config.yaml
hidden_size: 96
num_key_value_heads: 4
positions: "rope"
qk_norm: true
init_std_o: 0.0115
learning_rate: 0.00891
schedule: "cos"
max_steps: 6336
dataset: "wikipedia_en"
Each number is 128 + 32 x the weight over its row's rms, rounded and kept within 0 to 255. Layers, rows and columns count from 0. Numbers have three digits each. The size before them is the row's rms in percent of the matrix's.

# v: layer 10 attention value, 128x96, rms 0.163, rows 28-55, columns 48-95
# o: layer 10 attention output (transposed), 128x96, rms 0.453, rows 28-55, columns 48-95
# q: layer 10 attention query, 128x96, rms 0.154, rows 32-63, columns 48-95
# k: layer 10 attention key, 128x96, rms 0.149, rows 32-63, columns 48-95
v28 089:133148187135127114100134093056115132137142098116111073159146147114104089082106103130114135158099101112132145118113114155179181178149166063130154
o28 081:050148064129125182111164124133165091137077084116058150154144196100143102231161116178131110138152176116166142162138100114117126128151108154167111
v29 076:157113084127124103140127103157166138137093124093094092086137140135131089135106138127169171148124116088136141179143083065167125115137081078171147
o29 073:138126109191131127138106159121135102167167104064120166101147132081147155107171117178108116108160123111072163127078169142126087152116110187093116
v30 083:141186144082104166225156149081095127141130121174116163169169143160120172141124148103131154107114097118143101111129174123149096082125088148088104
o30 077:150121125101168105143156113086140119105122044093133140138125074182147135083145167101110160153083090141111125104177087156179142151189123173179111
v31 094:074089188068138140217091158191115109072105109134124086168158072119115141155186101122121117186133142144137137091104164074131137129142106096188141
o31 082:130177117093096149135083163175113081157084109164127110124141136144186098151152129120141114131171092149128115144111036094131150156078115101132116
q32 098:146156144187096099211127151130179099119135100105105164139115155179110155116128104122142072162125157112053147140126138162194179169133124124141139
k32 087:109172108152151132162072097173132133141127090121175127193110097131187160147176136140118136138128146070108067082176140070116134141143158149125108
q33 093:195166138103093142120087136158154140125165131172105118119112157128109117083191102146125182127111144134092135074088151095118117106124148075118123
k33 081:114129123124126149148200094173118080157170100155129142104143144111129117179125137156115125076166103213132171126134067132156136148114218091155180
q34 094:039130118124131124102102083124080191148149183143138137111132123071114133190096120096141127139131092085155091090110109129075113088147096173143172
k34 073:166095151188135110143086148105131175130147154091075126136124153161118173063137189111154135198148089075105158190150127136131116163174170113140142
q35 081:124154116149168061141155153089161112131133093082116140135145101129136150136096174120136143115131099108101156132113155130222165137154112147145140
k35 075:130129105188144143166076076119162136123162110140165136184118142124190152151136166144118110089143134042141132064120170108107140190165197086159116
q36 090:118066141109136134163118087179098128131133147151111103096174157123112159173077104112157121187121088134120110134074124155070102063131179117175132
k36 070:103150119107111145167190177135126188185181179142170115104157112163078127076141131103120126158116107171147096202136110174136114151093070113073096
q37 085:116162109055147125121090114107082161096086146115139145092118082098102126162084151154102173102068080114157156094147182112132075110128071112157191
k37 080:163123108123173111119118100164135160118074105138168162098146124167140155113119180101128124135148116071112144124109190188121145147143177156170131
q38 092:070115139063142126121070158157133138121131104112134125133128110124124150200080178145122161084125111080090082157087113129176121103161134112127157
k38 108:135156112168188081111134096120155137158065098091120112186119158130165127075118166130176120169136135031108147110094155159122152123157138119165149
q39 079:099128144192116129087153149125125110154138118068126086209083042150155165115110115090117097140115161121140073128140059143132114155139175123152137
k39 065:059133150097052132141125104099124098156112117099182179175138098115140182118160120137131114104164112115104109111156190133140133119048167164109096
q40 082:159162111173124173148152178101126122140109129115102097090079143145130089130213114122101125114183144161135096156227129093098161155109122125096142
k40 074:138046152091083170158121127086071113100144129127119143094141125153100090121151073109071137111169118170151106132163088082170078097085076131087128
q41 076:110125169114158170187102163127114107129103218144109109138132156112108105173104218153193069164177117117138156101137191089105093159145133100149119
k41 066:163097147155125144120159166096115151086116178163161148111118113162107102125148053096043151139083109092163102196127101142194107154136104123105045
q42 097:139143125132149110090162173197149131123159153119149115103193199132134144102215120166130128144107145110149102150153115113142160129155156083082116
k42 087:164056105155122123136155156092071121097151112126111160072170126093122121137129099141114097111084111157163079201181101120115113170137102123105101
q43 067:092163126156098049137100125128113148120153152138125180109137169070167082151099135157100146151079103146129079138162082124153118121145102146121084
k43 053:161179127135150083127147123111038147122186125123170068177121154126080154120086151069059133140102134113137063170163076155138089137121105081127143
q44 101:161119134140122090193106207131123076130160130149129101117130110112085119071156107148120142105108121085124097117164179119039181152095115112112082
k44 095:177112083167117103147148141115130143129144132128098133078156158155141077113115123119103145117086118130087112145088099085148132168141082121111145
q45 093:112153142138126083189136120017083172100118127109080180089136067119100121177100147159106150169095119159144109140147135158145107134061061105097143
k45 082:169121189135123131124145105170084154146093155123161149148141144175147158101125194089119119128149149089107138109054122116153127181084145098137155
q46 089:162104122163129143181105204069115104146143157121063157058101102133096121101128142108125146144153151124135157182161095077079158107119114120065087
k46 085:193164158073101061145136120101047153136161124132116144110120164123146066126164105191158128144154095147140179194177153113130130082128061144096125
q47 093:158119108144118122158143097124216153145087096107157151134169169130116183192107085131099107179113165133085148153121070198174130175135133078117141
k47 092:147090143159103164108190122134129124168167112129189165076137105132097187164117130065138176131103100093158081119137138160133115095145172095134134
q48 105:120173102099138138129118109136169161167143083103169116065124117142083141119129123132144099140109113087088084141116095151069103147128161102101143
k48 100:128164137164129165090200103087210137155127100168115141164070126101106108161136095068181155092099141103133103159134124098160138190119132097112128
q49 110:115178084129120142101139148149081144091150150088118136090138154120222108126143129219083134162096107171153089135174186184119138193082094106155109
k49 110:140154139170167164149143093106133189078175098111163179123136112123082062145113129122075163092134131187131124159142155162128018176147118170122144
q50 112:092110140138143089141120118133144127122150099138177142169142077113112186163056152066167135159134160093102095049128148073132119121143032174080090
k50 103:120134132164124114131145138113162117126159142070128113091117138148214167101081081063160099122126101098125107150136105109133143138180130119119127
q51 093:101152120104123077149093149158148185104122118145138121142142107154081162161092121164092125135124097192104142091131095144119168088118147203114215
k51 094:078072177110139101143149152181094084152107138103146156102130120123075166130123174176140087106125182094156119083114099121181134087051201089134121
q52 109:184066118122096093136166157098106112141148081114128113149098142182184122101149127177086103170097141157111155126119130130069210175105169085132125
k52 112:148130162116091096125179175127118147088128110111083119164100137153132081102116068138099160150127120167126170100218121106126142101145126091072124
q53 121:137137166088078098071093058108154076170114094110161093086108110038152131141144180135148130082100134120156142170080105133132146090105127142113134
k53 126:080089125140077132142138115066136062155163129111197115083132153094145146157150166050122165141126212109129103144090084148106160098152131098083137
q54 111:127114162186095134136132200122143143137095092189111116145171188119189113112194157100107124167135113167151156140127119142098182146147120147147121
k54 108:123160103107156102100133119087094130153146123175149099119142180083206173155125213159139125136119089188117153144066105120147141131085083181117105
q55 104:153114107188133077114135100117113104150126093113122124163163095111128129115103107090121120150142129102135053148135100168154092199100072140079120
k55 125:085147146143108114118162176087192150169127098148173159099151110162165146096084119068118121113132094134145132108158097132134054104144087183108107
q56 110:147160146131187122117137104122190081141095119192123191122156131099132139119071130114120132151113120146098135135131109060117118095152090109127152
k56 115:151119149113105126130052056110150092125166104156116125090159153163121137139136123108215161163086162176176116161088115098068164046120103074175091
q57 111:118120168133038148144073116087133106113141132109148107153164130094158124172147130070104071085048107169136085200141122181113133163132148115086129
k57 125:114087114134080133136109073110130117090134189089116109125175107065145183185157163136149144122131172180104120190162181117160171113072140123118135
q58 111:111091116121084155103116142157131103150189136067077154165139161120093116147169073116109105063091124114109150182187095078163113099143142119168109
k58 117:146124136164128141116123079124137114135161123063109117099137123161147058118079137120153139099109057096143109187183040157155102073132118110147098
q59 110:097093139127155140064130108113125097167129108176139128191108137105116119129137100194107116123104108095137096089095092072198145154081107115086163
k59 117:151123092139171114002122140076142092132174112168163131146140153144136142139098139122139156090062073079188106071149077052108091150116137114111125
q60 117:129140130103078155069132094121152135085112150112152110059110172123100096137169080143111094091165127134148108138091155138142126143119126105166113
k60 100:111143076114075164088114092211151111100102095101103102172164134127148145157131120100090120108159124133105111139093136118139132098160168159178130
q61 127:172133182090123174097098129148083152122108133148052089144134160115111115146141130137146100122163144212108145092071123144057158161108182112158168
k61 146:195133145115167140146130088166137138112146140157115149209119158077133114181184112157092137166153177183030156141134136116145157163112132172155160
q62 121:216113170140085115144124150067144124166121150164136140175112117125089159084095092142125115120076145141089149117124154128139133139203102150062119
k62 131:165105151124103081083147171044137124152153119116143133143116135171111130085065143120178108100038142154197174102144118110095126051173100133143059
q63 105:126076146075088146067169165103085136114148124113083170144132146118125152109149096130097179087169128160147180105105175165093120109146125131103096
k63 108:165141140107094164097134098144159103077134144127122097211161138116199137146184144135085117130151157117107107144104142052140103110166107114132174
v32 095:111123106145149099129124133187178164114184120072077113129070120150131097073174099115175173109134100119146225182140151221101114166114134135151127
o32 095:123090171078156106113125130123101068184091193119146146134117117094147150105167133114097111158082163152092085116101098078093146131096133137152142
v33 080:080069102119012119147086097132118165150072103131166126137095117092192133182114118135134117148106125150080103174136121103132177167103183122136098
o33 078:157125115136255086134161158130161133097165159138037137128124137175102142106110131134099182130149127103162179077109180094068115095132117092124107
v34 085:112080096143129126169091150137166113117133143142145134105135175224198139101112114121123097136164131141153101151159133083101119132143058122140180
o34 071:114138099084115101134121085108130157140064122137110093117143108071103148190138120151141112150083133134133116122089133138117175097087141077110077
v35 080:128189096103154165095125101081121143162101096120089079093067102145088148141145189165107172103119122120123126101172157102160085138058179104142106
o35 075:107146114151098156098140195152128124145144181117155089127152166189155144132134164049156152131147103144097115181104148188093111150135126128100134
v36 082:168060000139118104177082134156083127154127112114114167115127114130161120169147209101136117160126150158137134109117087153104159118151083096167121
o36 066:089146193101167146147111129096182179126135124056172099172134089119123114169113115132161107084187145135136157108154141167161151102150157152134096
v37 083:132140111145121108123111108198112078137111107144157082130100169060162121092125108164125073149129140046101149158146059134110148082144111115176146
o37 075:146129112124105140122105113117170147159074088110097137120110113178082126134112129158144107125080135210149136141124148114095144137161143127093110
v38 094:081197121117127093114146129137149067103153167093128170132094153109141179086097066124075101107125121129148128098125140097133174161186168176095133
o38 076:150093155151172112187088150216101118174069129106078113154112127162119118134084115095192108145149108084091075082108123145096134100066129133118158
v39 075:155117105157122181090142127119076105112149105114132086132121114124108144129096136175137167079074127194114164066190167167132122077142109137088147
o39 072:153111135096104169179146089105169159083135155173153109123147099104164154132094188147128112130153106128170092160075150130126143116151095108166099
v40 082:113210081099129108114075139108109124150088105139133130076111136142117111103181087117135118170134162191107123102131109213125169177139058133090142
o40 078:119104160159162058163122133129133165138182132143118139113103103157085122131143119132150143103115094109149110103156153094163108081155175193176095
v41 084:122151149151120059152120122162125136104130128149105147244146123110103149103141113121074107164141116202167129132154152123078187081082100159063137
o41 070:132092067111097159091173111125149121162140050098146219102111085096119131151093150136178161109135126130082166131127136143152165103107146159147134
v42 091:117126182146147164140124099141061128109044128130083159135116149153069104142128169115115102134130097176066150134142157082161106153048139127156145
o42 090:162188143101078069121119124086096179130183136098145148134086190127176140129154105152187136119083119080116135147111141140170148092118047116149129
v43 094:141179112115153114159150135147109136110082092134162125115106132067163155070120105141128092088107159106118092122184116147164041133186178152113104
o43 079:130113149148109145127084143105108126105154152184131114149138136118129150135121139138105102089114159102123096086125155124109200098131084113110089
v44 092:132172101067129219071156072093117097166160111143121121188143087119155147107127152064112106093160169152095173122163132115148151159148163136132148
o44 082:144150162146164043132122142213159141105139144144154121078127167131139144170102192166170159185126108123116101074107084116121096143095079167128148
v45 083:134186092184136103112122076168157142094150156151156101126125143125140109133180136083176155074119150161145101128089081119105162159170149214148114
o45 071:127081127163165108153120217115110094053120093142119135112100132132122176133125110123073053183123106057177137099150131125155150095164115049120091
v46 072:135189151141146139080154136167113110062122114145093115145161146141144143108151154133148091101168111183107076113164090146158163127117101070128139
o46 073:127061130123075109178084173075103137184125125120168112084120097185129103067143148134113104122072119118101165094133124157176146128132112111125152
v47 078:129129148097139161091220159178101096041163131130149154114090133084051089137154117099136066140083155169127199152107098127120144153096171067101150
o47 079:190156140111101130118080102121137166178172130164118094089103145130125150143093166127139169129077084094135088149148131128171106111168134158073117
v48 085:142087165105112045146146118107171135115141146145137126072114116104137091112175145145112152098127113160139153113132150141125131122042143085104152
o48 073:084129073089171177122103103110120169148078130130124147166171162199143162144127144064104149107155127109082084126183100200125172134174133187127135
v49 070:068124101135147106168161101145099118069141092152133103149075065159169177140125121069099132150173146135111066132158163115130138097161090182157085
o49 062:106070134114174109135103145194151152151158128105126137130133109097129137120130141201111096166113104081158109140155120097118155101131138105080152
v50 087:099094129120094123101153172137157072158133085151138153102140148098123164146112099153164098129154179161127145167121148128084106160181186128118129
o50 074:118092112184104167162202084168117125146110138080139101116112156133118114156120120070041123122103111171164214115111106055165114077150077099146115
v51 082:119069142131105151034151115083143122093123092120086109202092194059113099117193089131147140196121136147106071088129128080130167136162106174143091
o51 081:140137106123174165159128120144073104154123104107172184063164141131114144108086129122136131110112186125105144057105176109114062164153183101158111
v52 082:147181095128145142140105111126138169055108066134199174153150136157117117147132086118152135125129061154100146135096069145143135067111165147111139
o52 079:162150110184127096135131132125133121099141129140120147168183107141077200075084173114128143116073140053096147166141110152157075156108125115132132
v53 084:132165136081157132131082123168108168120155117174078127078090119136128139124126135188136078154165091137169150077138061137228153153117084186144112
o53 087:105171137136068104141108080095148082129101136078187133137120141054106110071137124114165077094136131144083113109088125145043088108140134140094125
v54 094:141146128096093194143141130164162206181119115127153147178130136155128142072173063105140127112145087170138156067121173122126089148065087144139094
o54 078:097132188085125116070144159096171064129167091120077154141099118101160103140091156171130116096106114123165130178131124129120136117132104104116095
v55 076:124160154097130192131124150148101114069102121142228123128233121153138071172107106167119182116137129101119091148129091121101125135072149146094137
o55 074:154098068204079072117198126120149133133153153159117091132144148163097169174110102098130134142169130141149156188127177105125135206158089094100082